From a checkpoint of a small transformer trained on Wikipedia: vocabulary 766, rotary positions.
Each number is 128 + 24 x the weight over its row's rms, rounded and kept within 0 to 255. Layers, rows and columns count from 0. The size above them is the row's rms in percent of the matrix's.

# layer 2 MLP up, 512x192, rms 0.0604, rows 297-308, columns 0-191
size [109  98  89  84  96  87 104  94 110 103 100  88]
[[123  84 127 144 172 122 121  91 121 100 111 170 152 121  67  89 111 133 131 152 147 169 115 135  81 148 123 123 157  97 169 116  96 107  90 136 126 116 110 135 101 147 137  83 125 136 155 120 120 123 119 164 151 105 143 168 131  87 106 157 140 153 119 108 126 178 106 166 160 146 169 102 118 154 116 134 106 117 168 143 122 127 143 165 104 128 148 120 161 114  86 142 118 114 115 130 169 122 144 126 139 118 106 146 113 116 132 144 156 124 100 111 129 143 143 111 124 112 117 139 109 130 127 150 152 147 150 101 107 156 126 135 143 144 143 114 104 102 155 111 130  89 125 140 188 102 161  87 113 144  81 138 100  94 124 142 109 105 134 127 156 171  97 135  74  83 147 150  97 150 174 110 102 124 161 101 146 140 134 125 120 154 174  99 127 151 136  94 148 164 108 135]
 [135 121 187 168 102 122 131  93  96 142 117 142 126 152 104 108 118 122 109 110 107  92 133 110 113 106  79 150 133 135 143 123 128 157 166  89 189  95 147 122  97 113 143 111 144 146 176 141  98 122 133 145 113 156 102 128 132 110 132 149 150 115  97 132 153 109  96 119 133 176 125  98 118 187 176 110 110 139 131  80 104 135 137 115 119 171 110 129  79 131 141 130 104  90 155 100 171 118 116 145  87 141 154 136 139 126 106 121 140 170  70 178 101 104 101 142 150 121 155 118 127 125 155 115 137 129 138 126 148  96 115 140 137 133 146 149 116 134 164  85 146 140  94 162 120 139 105 116 139 114 106 107  69 131  99 136 132 125 152 152 183 170 102 141 134 143 148 128 139 153 134 114  98 113 140 120 144 149 157 104 127 153 121 111 148 152 125 128 126 117  80  96]
 [137 127 129 136 109 104  97 157 127 100 177 118 143 136 100 101 143 137 121 128 114 138 130 128 149 149 150 120 130 137 148 155 109  97 120  74 180 151 166  91 115 117 101 100 119 126 166 126 144 104 154 104 162 144 169 122 133 127 114 142 113 123 124 143 138 149 159 122 100 149 140 100 126  93 152 140 121 121 112 112  94 102 107 176 118 150 142 120  94 121  84 123 131 121 112 135 127 130  77 114 105  90 108 131 175 170 137 135 136 136 121  94 140 135 143 102 141 166 154 113 162 122  91 127 103 179 106 124 125 154 133 142 131 163 166 148 113 164 108 111 160  99 117 146 170 100 117 118 106 128 140 152 146 145  80  85 140 119 113  99 145 120 109 106 146  88 113 127 135 168 168 153 175 164 105  90 122 124 118 127 129  80 186  70 149 135 126  98 167 113 130 143]
 [ 93  95 138 121 113 130 127 130 136 104 152 116 132 114 114 188 129 160 102 118 153 112 114 129 112 149 132 117 107 128 141 131 191 170 134 144 137 174  91 108 101 126 114 140 138 132 176  92 139  82 124 109  85 122 129 146 122  95 150 189 128 171 128  85 133 144  97 147 118 170 157 112 108 139 153 111 116 136 157  95 112 130 154 105 120 169  73  52 126 162 142 111 141 109 144 157 118 130 155 152 141 122 109 105 136 121 109 113 136 157 132 143 136  95 123 163  89 111 162 142 154 114 137 150 135 102 139 125 137 113 144 144 113 109  91 139 140 144 153 136 114 102 107 130 161 149 114 142 177 170 110 138  91 114 127 130  87 118 118 145 117 122 129 139 122 128 112  67 113 160 102  89 155 108 103 133 101 101  77 114 139 119 150 145 124 117 120 121 146 167 108  96]
 [131 121  85 128 111 124 125  89 113 148 118 145 141 120 143 158 120 114 117 137 178 112 126  90 137 119  86 172 134 102 122 125 202 125 118 102 100  77 140 156 138 116 117 170  79 112 129 112 146 105 142  96 138 135 174 157 128 135 140 130 109 133 154 115  95 139 165 130 120 145 122 131 137  70  98 129  70  89 131 135 102 102 153 131 107 113 125 132 124 126 172 147 132  79 148 137  98 122  96  91 128 128 108 113 111 142 150  72 133 130 145 127  95 130 105 112 147 147 108 131  91 158 118 146 111 132  78 130 177 117 117 146 134 124 146 137 123  83 161 150  92 150  98 122  92 102  91 104 154  73 171 136 124 165 122 130 117 141  98 106 141 144 102 131 142 161  79 130 161 165 123 130 119 128 140 145  78  98 138 115 129 121 103 133 123 121 148 138 125 138 143 147]
 [139 143 145 160  83 102 124 117 140 109 133 171  66 135 118  71 133 155 164 133 113 119 110 142 127 151  93 111  94 117 163 102 152 171  98  96 127 140 118  93 135 168 178 140 140 145  88 154 104 142 144 143 161 152 118 150 114  87 142 158 123 138 129 169 174 123 178  80 129 125 163 164 114 175 127 129 127 186  90 134 111 143 106 124 131 140 135 144 124 136 134 140 129 135 110 103 149 130 141 161 128 137 115 113 119 121 111 127 115 120 102 114 126 111 126 155 121 112 123 116 109 127 163 105  85 122 138 119 160 169 147 130 140  71 151 168 139 129 130  68 121 115  88 113 137 161 142  74 139 135 155 156 100  97 116 121 122 151 130 117 140 129 110 126  95 126 145 132 140 121 140 154 166 119 166 129 125 114 115  74 109 135 105 136 145  85  93 131  84 131 137 131]
 [118 171 113 150  88 129 183 179 104 148 104 124 121 123 140 122 133 135 132 128 140  70 159 127  93 109 153 110 177 155 157 108 143  99 133 104 176 117 142 123 148 127 138 130 173 136 144 163  81 153 161 129 143 113 169 130 109 129 137  95 162 147 149 114 118 129 151 131 151  97 116 141 118 118 135 111 154 164 123 158 151 119 139 117  96  94 176  91 134 111 121 115 107 197 119 120  94 141 116 142 142  91 131 105 190 161 115  92 119 105 170 107 109 124 120 119 135 176  89 134  97 125 119 133 113 118 155 134 134 117 111 139 129 132 128 127 124 139 139 126 113 113 117 115 117 129 135 171 106 113 123 167  99 125 134 104 145 147 102 120 148 119 126 158 145  98 120 121  79 124 110 152 105  95 115 103  67 147 174 122 121 148 124 150 140  99  72 105 160 123 163 143]
 [156 154 155 160 124 135 153 196 126 117 129 112  96 148 151 144 117  79 108  98 135 159 173 151 131  99 177  72  76  97  98 135 156  99 122 143 127 146 154 144 104 117 111 148 151  99 113 101 133 180 120 103 182 134 134 110 165 155 144 133 162 166  87  92 123 171 100 133 121 103 167  97  83 128 102 142 139 149 131 172 160 141 100  96 119 101 133 108 133 134 117  95 154 133 141 112 103 121 130 166 146 143 155 154  98 140 107 146 145 140 110 119 116 132 110 101 117 144 121 146 128 141 123 102 116 136 153 121 137 178 136 140 178 138 129 159 119 104 126 174 104 156 154 114 116 147 128 144 127 106 106 123 140 151 134 106 122 110 117 134  98 123 123 137 150 118 118 127 140  95 150  88 130 111  92 114 164 120  98 125 117  87 117 168 103 122  80 105 128 114 129 116]
 [134 132 132 139 154 160 133 148 115 104 110 121 166 180 132 170 134 148 138 101 118 133 109  74 156 135 116 141  85 121 120 172 156 158 122 117 107 146 150 154 141 103 161 135 164 120 132 163 129 128  71 126  97 177 138 136 126  76 114 158 145 103 156 120 158 154  93 136 104 147 142 116 146 149  77 123 105 186 139 110 114 109 140 128 103 168 129 102 117 127 159 133 137 132 134 156 118 102 145 182 128 100 163 134 150 132 127 115 140 150 144 141  92 129 103 133 133 166 143  86 138 128 163 125 142 126  88  96 131 118 155 111 129 106 159 121 114 111 144 114 127 162  54 133 173 129 157 120 134 152 147 102 154 125 148 118 144 153 170 147 130 166 127 134 110 145 113  97 155 137 144 149 165 148 127 114 166 127 100 117  83 143 141 124 133  92 121 117  88 163  97 127]
 [140 144 124 128 157 121 103 110 144 187 129 121 146 103 144 133 140 147 129 142 146 169 163 156  84 142 112 119 148 163 138 128 129 126 165  99 148 177 142 152 105 110 100 110 136 126 114 125 148 171 115  91 125 152 100  89 119 121 154 105 135  97 102 136 131 115 137 134 163 156 155 165 117 150 153 163 134 117 120 140 108 149 129  94 164 147  35 117 117 156 127 184 122 113 106 110 158 125 133 112 152 126 142 171 117 139 163 164 119 104 130 104 148 115 116 109 176  94 109 132 128 151 155 139 176 154  89 131 111 115 161 167  96 112 147 133 104 129 172 148 109 138 133 168 111 119 110 118 125 102  99  92 144 154 114 135 104 166 115 115 162 139 125 156 122 144 154 117 161 126 138 169 157 121 113 132 136  81 133 115 154 137 151 119 112 160 100 135 138 132 186 142]
 [120 162 146 158 135 132 115 156 112 140 139 141  89 130 134 138 116 127 113 132 113 112 111 145 127 130 174 105 135 118 113 131 146 138 132 115 159 135 128  97 127 117 124 123 120 121 137  93  62 108 160  81 169  86 120  94 123 149 144 100 115 117 125 127 144 139 109 169 162 146 119 155 125 128 144 110 111 126  98 148 135 162 132 110 125 152 159 158  85  99 103  91 105 179 132 109 102 122 144 122  60 137 160 136  83 113  93 138 146 126 131 120 117 155 159 143 131 160 110 151  58  88 163 117 142 141 142 143 163 156 104 163 104 119 152 113 109 112 106 170 113 112 157 118 108 106 104 169 115 134 160 144 142 139 154 168 130 134 113 155 116  84 164 100  83 118 157 150  83 136  83 103 124 118 140 133 137 123 139 139  85  98 131 171 157 134 117 133  93 145 100 159]
 [106 120 175 156 132 133 149 170  92 113 136 124 113 127 139 139 141 146 122 147  69 145 151 147  88 123 108 142 121 109 124 133 122 151 149 134 194 108 159 141 123 118 136 138 110 176 136  91 125 125 161 136 162 148 145 116 144 145 154 145 167 111 140 166 133 137  92 114 155  87  99 103  95 119 120 147 156 101 123 128 136 154 127 160 108 105  96 132 126 164 139 125 106 115 129  56 142 130 106 166 158 153 172 112 142  94 124 107  77 143 135 185 126 136  89  87 135  90 137  95 168 158 164 113 151 129 123 115  99 159 110 137  86 141  99 136 173 134 125 148 132 136 104 133 131  98 139 136 141 106 161  91 162 124 160 153 140 152 129 133 151 142 127  87 142 120 114 118 140 119 136 154 124 122 179 128 146 180 104 161  97 142 129 124 120 141 143 146  84 131 115 119]]
# layer 2 MLP down (transposed), 512x192, rms 0.0538, rows 297-308, columns 0-191
size [104  93  89  87  97  90 102  95 110 105  94  90]
[[138 131 143 134 142 123  96  89 113 129 128 142 144 107 134 149 172 135 119 177 129 123 152 129 120 163 114 105 131 150 150  96 108  75 113 157 141 126 160  94 127 133 138 149 169 146 148 158 139 114  82 139 107  66 135 123 122 152 127  74 121 127 186 132 177 159  94 146 111 106 139 140  67 158 137 146 134 184 132 153 119 147 129 137 153 125 137  91 122  99 164 152 154 103 173 123 123 113 123 112 120 140 129 133 116 129 140 130 127 122 148 117 161 110 148 111 130 127  90 114 112 111  91 119 114 103 117 136 122 100 105 120 110  83 137 130 126 157 114 166  96 136  91 141 145 155  76 144 125 141 163  92 134 159 126  95 151  94 142  99 147  96 120 129 142 111 181 176 144 168 141 143 107 151 132 159 102 182 114 119 108 100  78 114 135 113 125 122 126  98 121 143]
 [115 144 125 145 121 125 136 113 136 103  64 135 165 122 123 135 157 136 128 126 134 130 109  96 139 148 132 104 123 163 127 124 111 143 116 132 138 189 113 116 147 130 137  71 119 160 105 179 124 122 101 128 173 147 163 142 157 104 117 162 101 126 192 130 150 145 142  82 118 147 169 113 139 120 118  86 149 127 143 119 149 139 105 129 157 133 156 162 129 131 113 166 116  98 132 106 141 110 142 102 102 145 145  88  95 150 177  86 103  79 124 126 134 198 140 132 111  92 103 139 109 168 120 112 134 107 149 134 151 128 111 112 126 132  68 125 108 181 115 112 142 109 119 127 150 114  96  91 121 165 135 155 156 134 149 130 104  88 148 114 112 131  87 114 163  91 134 146 137 106 117 151 135 171 151 139 119 136  91 120 135 125 100 145 119  96 148 121 114 158 138  88]
 [123 168 105 118 112  94 162  88  61 152 145 161 114 159 143 128 174 162 142 111 141 127 146 114 129 114 114 112 119  88 111 127  98 119 105 106 169 114 117 106 120 109  90 147 125 117 155 135 131 137 178 113 118 137 165 132 143 142 152 143 118 156 107  90 120 151 178 151 125 159 140 121 120 126 122 125 141 120 114  73 117 134 134 135 147 112 149 166 108 142 109 134 122 176 141 126  80 130  72 135 108 124 157 130 138 217 136 137 149 159 125 113 103 125 130 112 133 117 114 124 140 141 110 124 146 116 125 143 139 128 120 187 136 133 108 141 142 135 126 116 161 155 175 161 121 170 107 115 150 149 124  99 159 119  87 151 173 110 104  85 118 139 142 141 144 107 141 131 162 167 129 173 131  85 109 155 128 147 127 137 138 146 154  95  81 153 106 111 134 118 167 108]
 [134 103 105 144 129 118 125 114 119 145 135  90 116 129 112 150 164 144 103 131 156 180 159 131 133 134 107 130 139 101 103 159 124 159 153 113 122 117 113 147  99 134 106 119 103 112 116  99 118 132 148 109 111 109 125 115 110 177 111  94 130 117  85  66 157 171 114 139 139 157 132 112 117 154 152 106 110 134 114 136  93 126  93 121 113  97 108  97 104 150 134 151 113 113 133 159  95 168 155 149 124 108 179 114 182 208 119 165 190 134  96 151 117 141 133 147 120 104 131 126 169 137 141 121 177 130 103 149  74 101 131 134 135 107 119 113 138 135 135 119 127 128 128 150 126 175  70 165  93 130  89  86 115 127 146 116 148 119 104 180 128 143 149 120 128 152 133 139  92 143 166 144 133 131 134 133 100 103  96 150 150 146 137  89 113 163 151 123 143 142 144 112]
 [113  83  78 168 131  89 160 112 134 161 116 116 154 132 126 145 134 127 134 129 170 154 127 143 108 133 139 119 144 170 166 183 138 140  81 104 141 135 144 136 142 138  90 127 121 116 165 129 150 105 110 133 106 145 131 131 113 104 154 127 105 108 110 136 153 126 124 102 122  94 112  77 114 166 115 187 114 154 129 134 170 162 155 140 119 138 155 192 109 163 158 175 147 154 114 160 111 125 161 131 136 138 108 142 124  77 126 131 122 115 115 116 175 142 129 119 130 133 100 113  94 155 110 113 143 124 144 139 139 153 168 133  95 155 137 126 142 144 122 149 133  62 110 172 100 117 161 138  94 153  97  98 125 150 130 136 143  64 146 130 122 123 133 106 151 139 137  82  99 144 144 128 149  69 144 121 155 113 129  98 164 118 142 145 149 142 116 119 154 100 140 140]
 [ 88  88 146 114 138 135 139  88 121 111 136 123 139 134 120 125 178 103 141 153 104 102 161 106 134 104 132 130 133 107 135 149 159 102 123 137 129 127 136  97 133 131 140 128 136 118 132 124 129 194 149 151 124 120 115 136 130 146 169  96 137 101 134 137 151 129 129 102 117 164 120 106 120 116 150 149 150 142 116 102 136 164 134  83 145 148 139 122 141  96 139 145 136 147  90 156  64 113 143 155 147 115  80 113  87 171 128 197 190 146 142  83  76 137  99 134 119 157  94 134 116 161 158 118 150  85 109 119 137 140 125 121 140 144 166 116 118  96 153 115 114 112 162 181 177 195 110 108 144 109 118 127 113 117  89 162 173 109 114 139 127 136 106 161 100 114 142 137 171 137 141 148 131 145 116 123 153 148 116 151 141 157 151 169 160 115 138 129 123 143 134 114]
 [138 121 126 109 116  98 136 107 105 134 128 111 114  89 116 140 132 131 138 125 110 124 126 166 122 155  87 171 148 154 128 147 172 129 156 140 134 168  97 142 153 122 133 121 152 124 138 119 103 110  99 106 116 153 138 138 141 125 146 152 162 144 139 142 111 125 142 145  99 111 107 174 115 110 110 120 126 138 151  98 129 198 149 112 142 154 124 160 101 154 106 127 135 111 133 133 108 132 105 122 138 136 142 151 142 135 161 114 122 123 141 143 120 138 132 110 140 138 221 164 121 129 129 148 157 124 134 135 124  95 114  86 125 109 159 127 182  97 167 129 122 132 178  89 144 107 126 128 144 138 172 137  86 133 115 111 159 142 130 117  84 139 138 173 153  94 158 122 170 102 137  76 103 154  93 142  68 174 186 121 130 154 101 120 157 120 101 144 119  99 127 187]
 [142 145  89 131 114 113 114 158 146 162 111  92 116 135 145 140 139  96 176 120 128 111 100 127 162 118 104 112 105 135 148 156 143 157  96 126 168 137 106 173 158  92 124 148 120 102 148 144 119 123 129 134 133 107 123 127 112 124 152 133 103  99 154 109 139 149  86 146 147 112 149 105 107 113 111 128  95 129 124 156 125 110 116 130 119  63 130 130 102 121 125 127 181 123 124 151 111 153 138 118 120 147 178 111 155  73 170 119  93 105 109  94 134 133 122 148 125  98 124 115  81 111 138 129  92 147 143 114 113 149 135 145 130 129 151 124 153 130 138 145 133 138 131  69 120  17 156 160 133 140 131 125 162 120 194 152 168 127 131 112 133  96 134 145 125  97 129 150 145  64 104 142 110 170 136 124 112 122 135 110 105 111 111 125 107 142 112  90 129  86 144 113]
 [139 170 143 115 124 142 149 146 149 124  83 133 153  97 129 137  87  99  82 114 132 139 124 175  68 154 144 103 154 127 156 165 131 102 115  98 141 141 134 128 170 147 123 116  85 152  96 156 142 114 107 123 175 144 109 122 139 136 108 133 139 152 137 135 114 123 118 101  85 111  98 122 174 121 183  93 192 168 121 149 134 142 148 106 146 134 148 103 100 127 145 126  76 125 155 122  92 172 141  75 121  98  89 149 137 141 135 132 108 135 151 121 139 132 108  89 154 127 171 134 141 135 146  99 124 176 149 146 112 127 121 134 133 117 139 141 135 130 133 147 102 117 145 114 122 120 140 141 146 123 146 161 131 160 124  95  83 103 131 147 124 177 181 124 131 130 118 165 112 145 100  96 147  93 107 121  95  75 103  89 131 106 101 110 134 105 139 116 127 160 137 109]
 [134 141 138 135 115 127 129 123 182  84  79 153 125 112 141 114 166 115 160 150  55 141 119 152 147 111 148 125 132 117 117  99 119 124 135 116  82 135 153 105 109 129 113 112 133 145 121 172 129 153 106 153 142 131 116 129 138  79 113 174  84 158 139 154 145 111 108 134 146 166 141 167 162 148 149 114 153 115 126 121 139 135 121 154 147 144 137 127 111 147 124  86 125  64 131 145 151 151 138  91 118 110 122 136 157 120 139 119 108 130 123 111 147 112 104 107 177  74 135 136 173 148 101 115  85 152 146 136 108 124 105 134  92 119 141 147 116 132 159 125 142 145 128 175 132  97 127 116 122 160 148 145 102  84 122  98  87  88 153 131 146 124 125 164  88 117 113 116 142 130 137 177 132  76 152 116  98 137 119 183 138 121 194  98 135 109 161 130 105 142 144 126]
 [138 120 119 126  89 106 143 103 145 167  87 106 148 147 137 124 104 122 166 169 145 132 105 135 135 158 175 144 131 154 145 154 164 165 108 109 137 122 163 166 122 138 160 140 117 129 123 146 112 152 194 113 144 159 135 105 148 119 122 140 150 153 138  98 146 100 166 138 150  97 101 100 111 120 143 119 153 122 116  76  92 141 138 123  78 120 113 131 175 101 126 128  76 100 139 131 163 130 132 102 116 128 102 117 127 188 110 136 147 133 118 166 154 105 147 160 152 160 118 147 132 145 107 151 133 104  70 146 135 145 135 181 154 145 167 136 119  95 126 132 145 107 111 140 141 194 110 107 157 129 120  74 132 164 131  98 120 127 113 154 162 103 120 151 120 172 118 123 143 163 120 148 133 128 112 138 145  88 140  74 129 130 103 148 126 114 143  99 139 137 105 120]
 [127  82 122 123 110 174 145 132 154 136  88  97 158 107 126 122 134 122 159 129 115 155 128 113 129  92 135 136 134 108 112 100  94 108 122 135 138  93 137 108 118 119 103 150 132 105 103 106  79 119  93 145  94 128 115  96 112 106 137 127 122 116 158 148 133 138 164 135 141 103 117 133 139 119 148 181 129 113 133 134 115 147 102 128 136 139 115 144 123 130 141 158 123 124 144 123 147 155 130 129  99 119 147 141 148   0 123 110 131  93 108 146 132 143  72 142 116  95 101 106 126 144 141 133  81 136  94 124 113 138 111 134 130  95 126 123 106 174  95 140 110 136 156 176 127  44 106 113  97 137 132 148 112 138 187 118 130 144 110 140 141 102 127  68 103 109 125 137 126 107 145 163 174 144 101 165 125 150 151 152 125 118 140 116 128 155 142 130  92 134 135 132]]
# layer 2 MLP gate, 512x192, rms 0.0621, rows 298-309, columns 0-191
size [ 91  89  88  98  92 104  87 108 105  92  91 100]
[[ 95 150  80 111 137 137 103 141 139  98 160 106 101 126 118 142 118  99 163 135 153 172  89 105 124 120 128 129 113 124 110 128 125 111 102 124 106 142 142 139 128 145 111 152 105 114 110 119 136 150  79 147 132  90 144  85  98 141 124  78 120 166  89  83 113 187 140 153 149 143 122 154 132 109  91 137 152 112  87 187 123 128 123  95 149 106 135 118 177 122 149 113 167 159 100 162  81 120  66 136 169  99 110 147 171 130 117 121 131 136 156 106 155 114 163 166 126 158  71 171 146 117 104 155 120 127 100 100 120 151 154 138 112 122 135 130 116 113 105 162 127 144 105 113 119 142 140 197 161  96 135 143 128 124  94 116 130 130 119  95 129 128 157 117 124 138 126 127 129 127  90 112 150 145  83 135 127  95 110 119 130 112 131 132 106 138 146  91 149 117 119 142]
 [132 152 152 139  96  89 101 130 142 123 180 127 138 146  87 119 182 136 148 121 118 163 114 143 167 114 149 116  91 134 138 153  95 137 135  63 153 128 183 117 124 115 115 122 128 134 116 154 137 117 175 113 173 169 171 104 148  93 146 132 127 109 112 129 118 161 166 150  93 144 114  99 133 114 123 144 101 135 122 116 121  90 119 157 125 119 119 116  97 125 113 149 139  87 110 124 121 118 107 137 122 131  98 111 117 151 152 136 121 131 137  93 101 117 133 102 125 151 114 119 170 128 112  81 137 144 137 114 119 148 133 133 162 143 139 158 136 135  79 135 171  79 112 133 159 122 125 109 133 144 103 147 184 181 100  82 164 147 106  94 146 110 117 131 159  89 141 165 142 153 159 139 150 143 124  75 162 112 112 109 134 115 194  96 101 151 128 128 137 133 145 128]
 [114 107 119 128 127 129 135 116 146 139  95 135 183 125 106 125  94 159 116 117 150  85 152 128 112 136 151 124 114 128 183 158 156 133 114 159 116 165 101 114 111 155 146 104 146 151 163 123 132  91 103 116 118 156 124 151 149  87 139 174 122 184 137 144 110 158  95 135 146 124 156 120 136 118 173 126  75 104 145 111 152 133 142 111 104 187 102 101 156 169 124 102 144 132 166 111 160 143 141 121  74 112  94  72 150 105 138 136 104 127 130  76 142 122 126  89  87 122 142 142 158 101 126 125 130 105 160 131 174 102 111 125 103 133 122 109 133 142 102 130 143  94  99 103 144 101 128 106 163 212 111 156 112 127 158 144 121 122 130 113 113 117 144 134 133 129 128 107 103 133 123  77 100  97 113 112 104 134 107 107 163 130 121 139 119  91 130 124 105 152 126 118]
 [153 139 135 108 151 149 144 168  81 103 143  99 120 120 152 151 136 120 135 118 135 119 174  98 155 131 165 128 109 129 115 157  87 136 100 140 122 164 115 139 121 135  84 125 140 116 123 116 193 151 129 108 124  92 114 102 123 107 119 175 163 129 145 179 152 118 143 100 114  86  81 117 156 117  81 117  97 154 149  96 138 148 161 156 124 111  76 175 146 159 122 162 131 154 126 124 130 102 127 141 137 172 106 165 111 157  94 168 147 104 111 169 116 157 122 107 106 140 148 130 160 160  97 134 119 123 170 115 132 124 106 104 130 107  78 117 103 123 140 113 123 138 124 167 141 131 159 106 133 182 115 137 140 125  86 114 133 105 136 150 162  98 127 159 119 100 142 141 166 128 110 144 160 115 197 127  93 148 116 116 114 128 117 131 135 157 122 109 118 136 154 133]
 [138 125 100 160 118 108 154 103 181 139 148 160 118 148 134 107 124 174 120 132 130 140 110 146 145 166 102 126 111 122 154  95 122 114 115 132  94 130  85 108 112 163 115 117 132 129 111 186 108 121 169 128 141 143 116 147 109  77 135 171 132 169 143 172 162 119 173 106 120  72 162 162 128 168 110 117 129 179 116 114 138 154 134 152  96 164 130 160 156 133 133 135 123 116 171 123 148 171 134 143 102 113 117 112 115 118 141  84 111 126 132  93 139 106 121 117 123 109 118 140 119  85 159 145 124 139 137 113  94 192  95 140 159  61 115 125 133 115 119  88 115 101  77 116 125 122 120 119 122 139 161 158 142 146 133 128 118  85 107 136 115 138 115 102 142  96 154 118 113 126 140  98 152  92 155 120 142 110 129 138 128 148 116 166 145 107 125 141  95 188 133 132]
 [115 132  98 116  89  92 104 129 113 126 132 157 128  80  92 106 179 134 139 115 103 141 124 122 141 118 128 162 131  87  89 120 137 138 137  88 125 177 138 165 144 138 143 195  99 133 138 147 127 156 129 158 159 126 101 119 161  83 129 124 128 129 163 131 144 155 142  78 156  95 113 104 137 102  91 169 166 146 142 146 158  99 124  89  92  97 144 133 145 119 143 132 124 115 102 129 131  78 127 119 119  76  89 134 100 119 150 124 151  96 127 149 122 122 118 131 123 127 107  94 176 151 112 148 155 102 116 119 117 104 163 151  94 102 135 169 133 117 128 152  82 102 125 152  73 157 101 119 106 148 128 156 143 150 138  85 142 130 170 160 127 131 134 135 134 165 143 108 111 115 104 126 108 114 139 143 138  85 128 119 145 161 160 154  99 148  90 143 131 149 105 109]
 [151  86 163 147 168  92 104  62  99 129 118 121 117 120 105  72 146 161 134 132  95 108 116 116 130 117  85 154 195 124 153  93 141 125 132 102 130 132 123 115 172 147 145 145 111 139 174 142 117  82 166 106  87 143  91 154 112 135 133 104 104 108 144 153 131  96 174 137 128 127 123 108 164 119 137 121 137 136  96  88 102 162 121 133 127 157 136 116 140 115 142 162 100 118 109 142 134 152 118  75  83  97  92 141 114 115 125  88 146 146 138 133 149 121 171 121 147 109 153 102  89 126 121 159 145 108 130 128 125 114 129 139 107 147 110  76 140 162 112 100 148  90 122 149 120 143 110  86 110 144 124 141 114 107 110 106 128 152 168 130 149 171 118 156 116 154 122 156 119 160 125 156 147 103 118 146 147 121 119 145 103 155 117 123 139 122 170 168 137 142  94  99]
 [163 130 171 100 118 128 125 158 159 145 120  85 137 116 180 110 151 138 161 130 103 127 142 120 118 130 112 123 100 103  95 144 157 181 144 148 128 156 153 135 126 121 133 133 130 168 156 135 109 156  98  93  89  98 151 131 157 132 145 134  89 151  67 124 131 131 119  67 102  94 139 149 121 141 100 114 149 118 136  90 146 134 135 101 145 123  90 145 125 141 133 166 165 138 131 111 144 146  77 112 119 120 124 135 106 140 128 155 162 132 145 140 128 119 151 103 114 147 133 136 131 136 137 161 159  92 188 168 144 147 150 131 118 100 113 150 138 106 113 142 133 135 101 137 126 166 154 103 110 145 110 111 115 145 108 142 132  82 121 109 133 105 134 125 111 152 207 158 170  80 145  75 158 114 120 150 156  67 111 144 139 135 144 115 109 157 128 158 118 148 153 120]
 [125 150  96  87 137 123 116 127 162 155 158 119 165  98 125 136  92 136 146 128 108 141  96 141 135 121 118 101 145  87 121 172 120 132 139 139 160 131 118 145 168 131  93 134 125 125 122 124 106  90 198 160 120 168 126 113  98 136 120 118 111 101 164 120 123 142  98 177 117 109 153 127 138 104 127 136 179 117 127  90 146 121 123 102 131 117 108  83 148 133 131 126 127 131 138  99  59 155  92 134 153 137 157 115  88 127  90 131  79 104 139 113 128 107 149 176 147 136  97 132 142 127 200 152 138 110 126 128 136 121 130 137 113 127 137 108  82 184 130 123 109  81 140 104 139 134 122 170 151 112 132 129 170 129 151 117  96 113 171 153 122 124 104 106 110 102  84 171 101 126  95 123 122 169  99 135 136  95 130 125 126 116 100  98 119 118 110 136 111 156 118 170]
 [126 175 127  92 117  73 149 134 122 164 132 164 140 157 113 132 116  90  91 162 112 129 120 119 160 149 141 163 144 147 155 116 126 137 113 100 170 114 146 144 168 102 128 160 127 128 122  79 132 159 150 118 122 124 145 151 111 137 153 131 114 132 134 148 173 121  98 158 123 143 100  92 147 100 139 143 160 116 133  79 136 160 108 133  70  98 109 170  87 111 125 170 140 128 107  95 135 135 147 105 116  97 157 150 121 133 152 167 133 157 121 170 143 113 114 143 135 164 163 178  82 129 128 101 153 133 134 142 135 143 164 143 114 150 183 165  86 144  82 147  92 139 116 125 155 121 137 133 114 114 148  68 135 141 133 143 109 150 119 119 112 118  82 123 113 135  96 166 145 101 106 114 117 163 128 133 135 120 143 136 143 153 139  93 165 146 150 102 136 154 142 118]
 [149 129 121 110 125 123 101  97 151 151  84 130 165 133 115 130 133 139 126 131 177 154 133 106 177 124 131 122 165 143 150 123 137  76  76 142  76 127  99 100 150 114 101 141 137  96 110 160 141 129 105 100 127 147 108 143 134  95  79 146 105 132 122 144 131 130 164  96 112 140 125 132 180 150  99 133 103 155 128  98 102  97 144 145 113 170 113 122 131 129 103 140 174 108 108 179 144 137 134  84 137 110 134  82  96 145 142 152 127  78 145  84 160 160 154 124 119 100  97 150 139 167  93 140  99 121 124 119 113 150 105 135 135 108 104  90 123 132 137 103 125 117 131 127 122 105 118  98 103 167 101 165 135 143 152 127  98  67 127 131  90 112 111 128 116 162 141 140 158 126 136 121 108 131  86 123  92  91 138  99 182 105 105 147  94 108 117 116 120 136 143 154]
 [ 99 180  99 100 173 106 143 150 155 129 137 142 109 136  80 112 127  88 103 134 127 111 103 118 177 158 124 131 145 109 140 107 165  83 114 125 143 128 106  95 115 131 126 128 117 151 161 174 141 120 124 153 132  99 115  84 142 151 118 108 103 145 171 135 121 148 124 117 148 134 138 119 130 136 112 144 155 137 130 131 120 152 129 171 119 151 135 104 125  79 163 147 153 130 113 126 105 154 171 133 126 120 137 109 133 118 135 139 127 148 166 139 158 138 131 149 152 124 138 116 170 148 187 121 166 154 126 104 123 151 173 152 132 164 170 114 146 154 141 113 165  79 135  99 128 119 136 124 148 103 140 147 144 147 168 101  78 163 150 163 120 143 184  94 143 119 105 137 150 115 128 132 133 155 128 189 131 128 146 174 102 109 114 149 120  67 144 106 117 164  95 162]]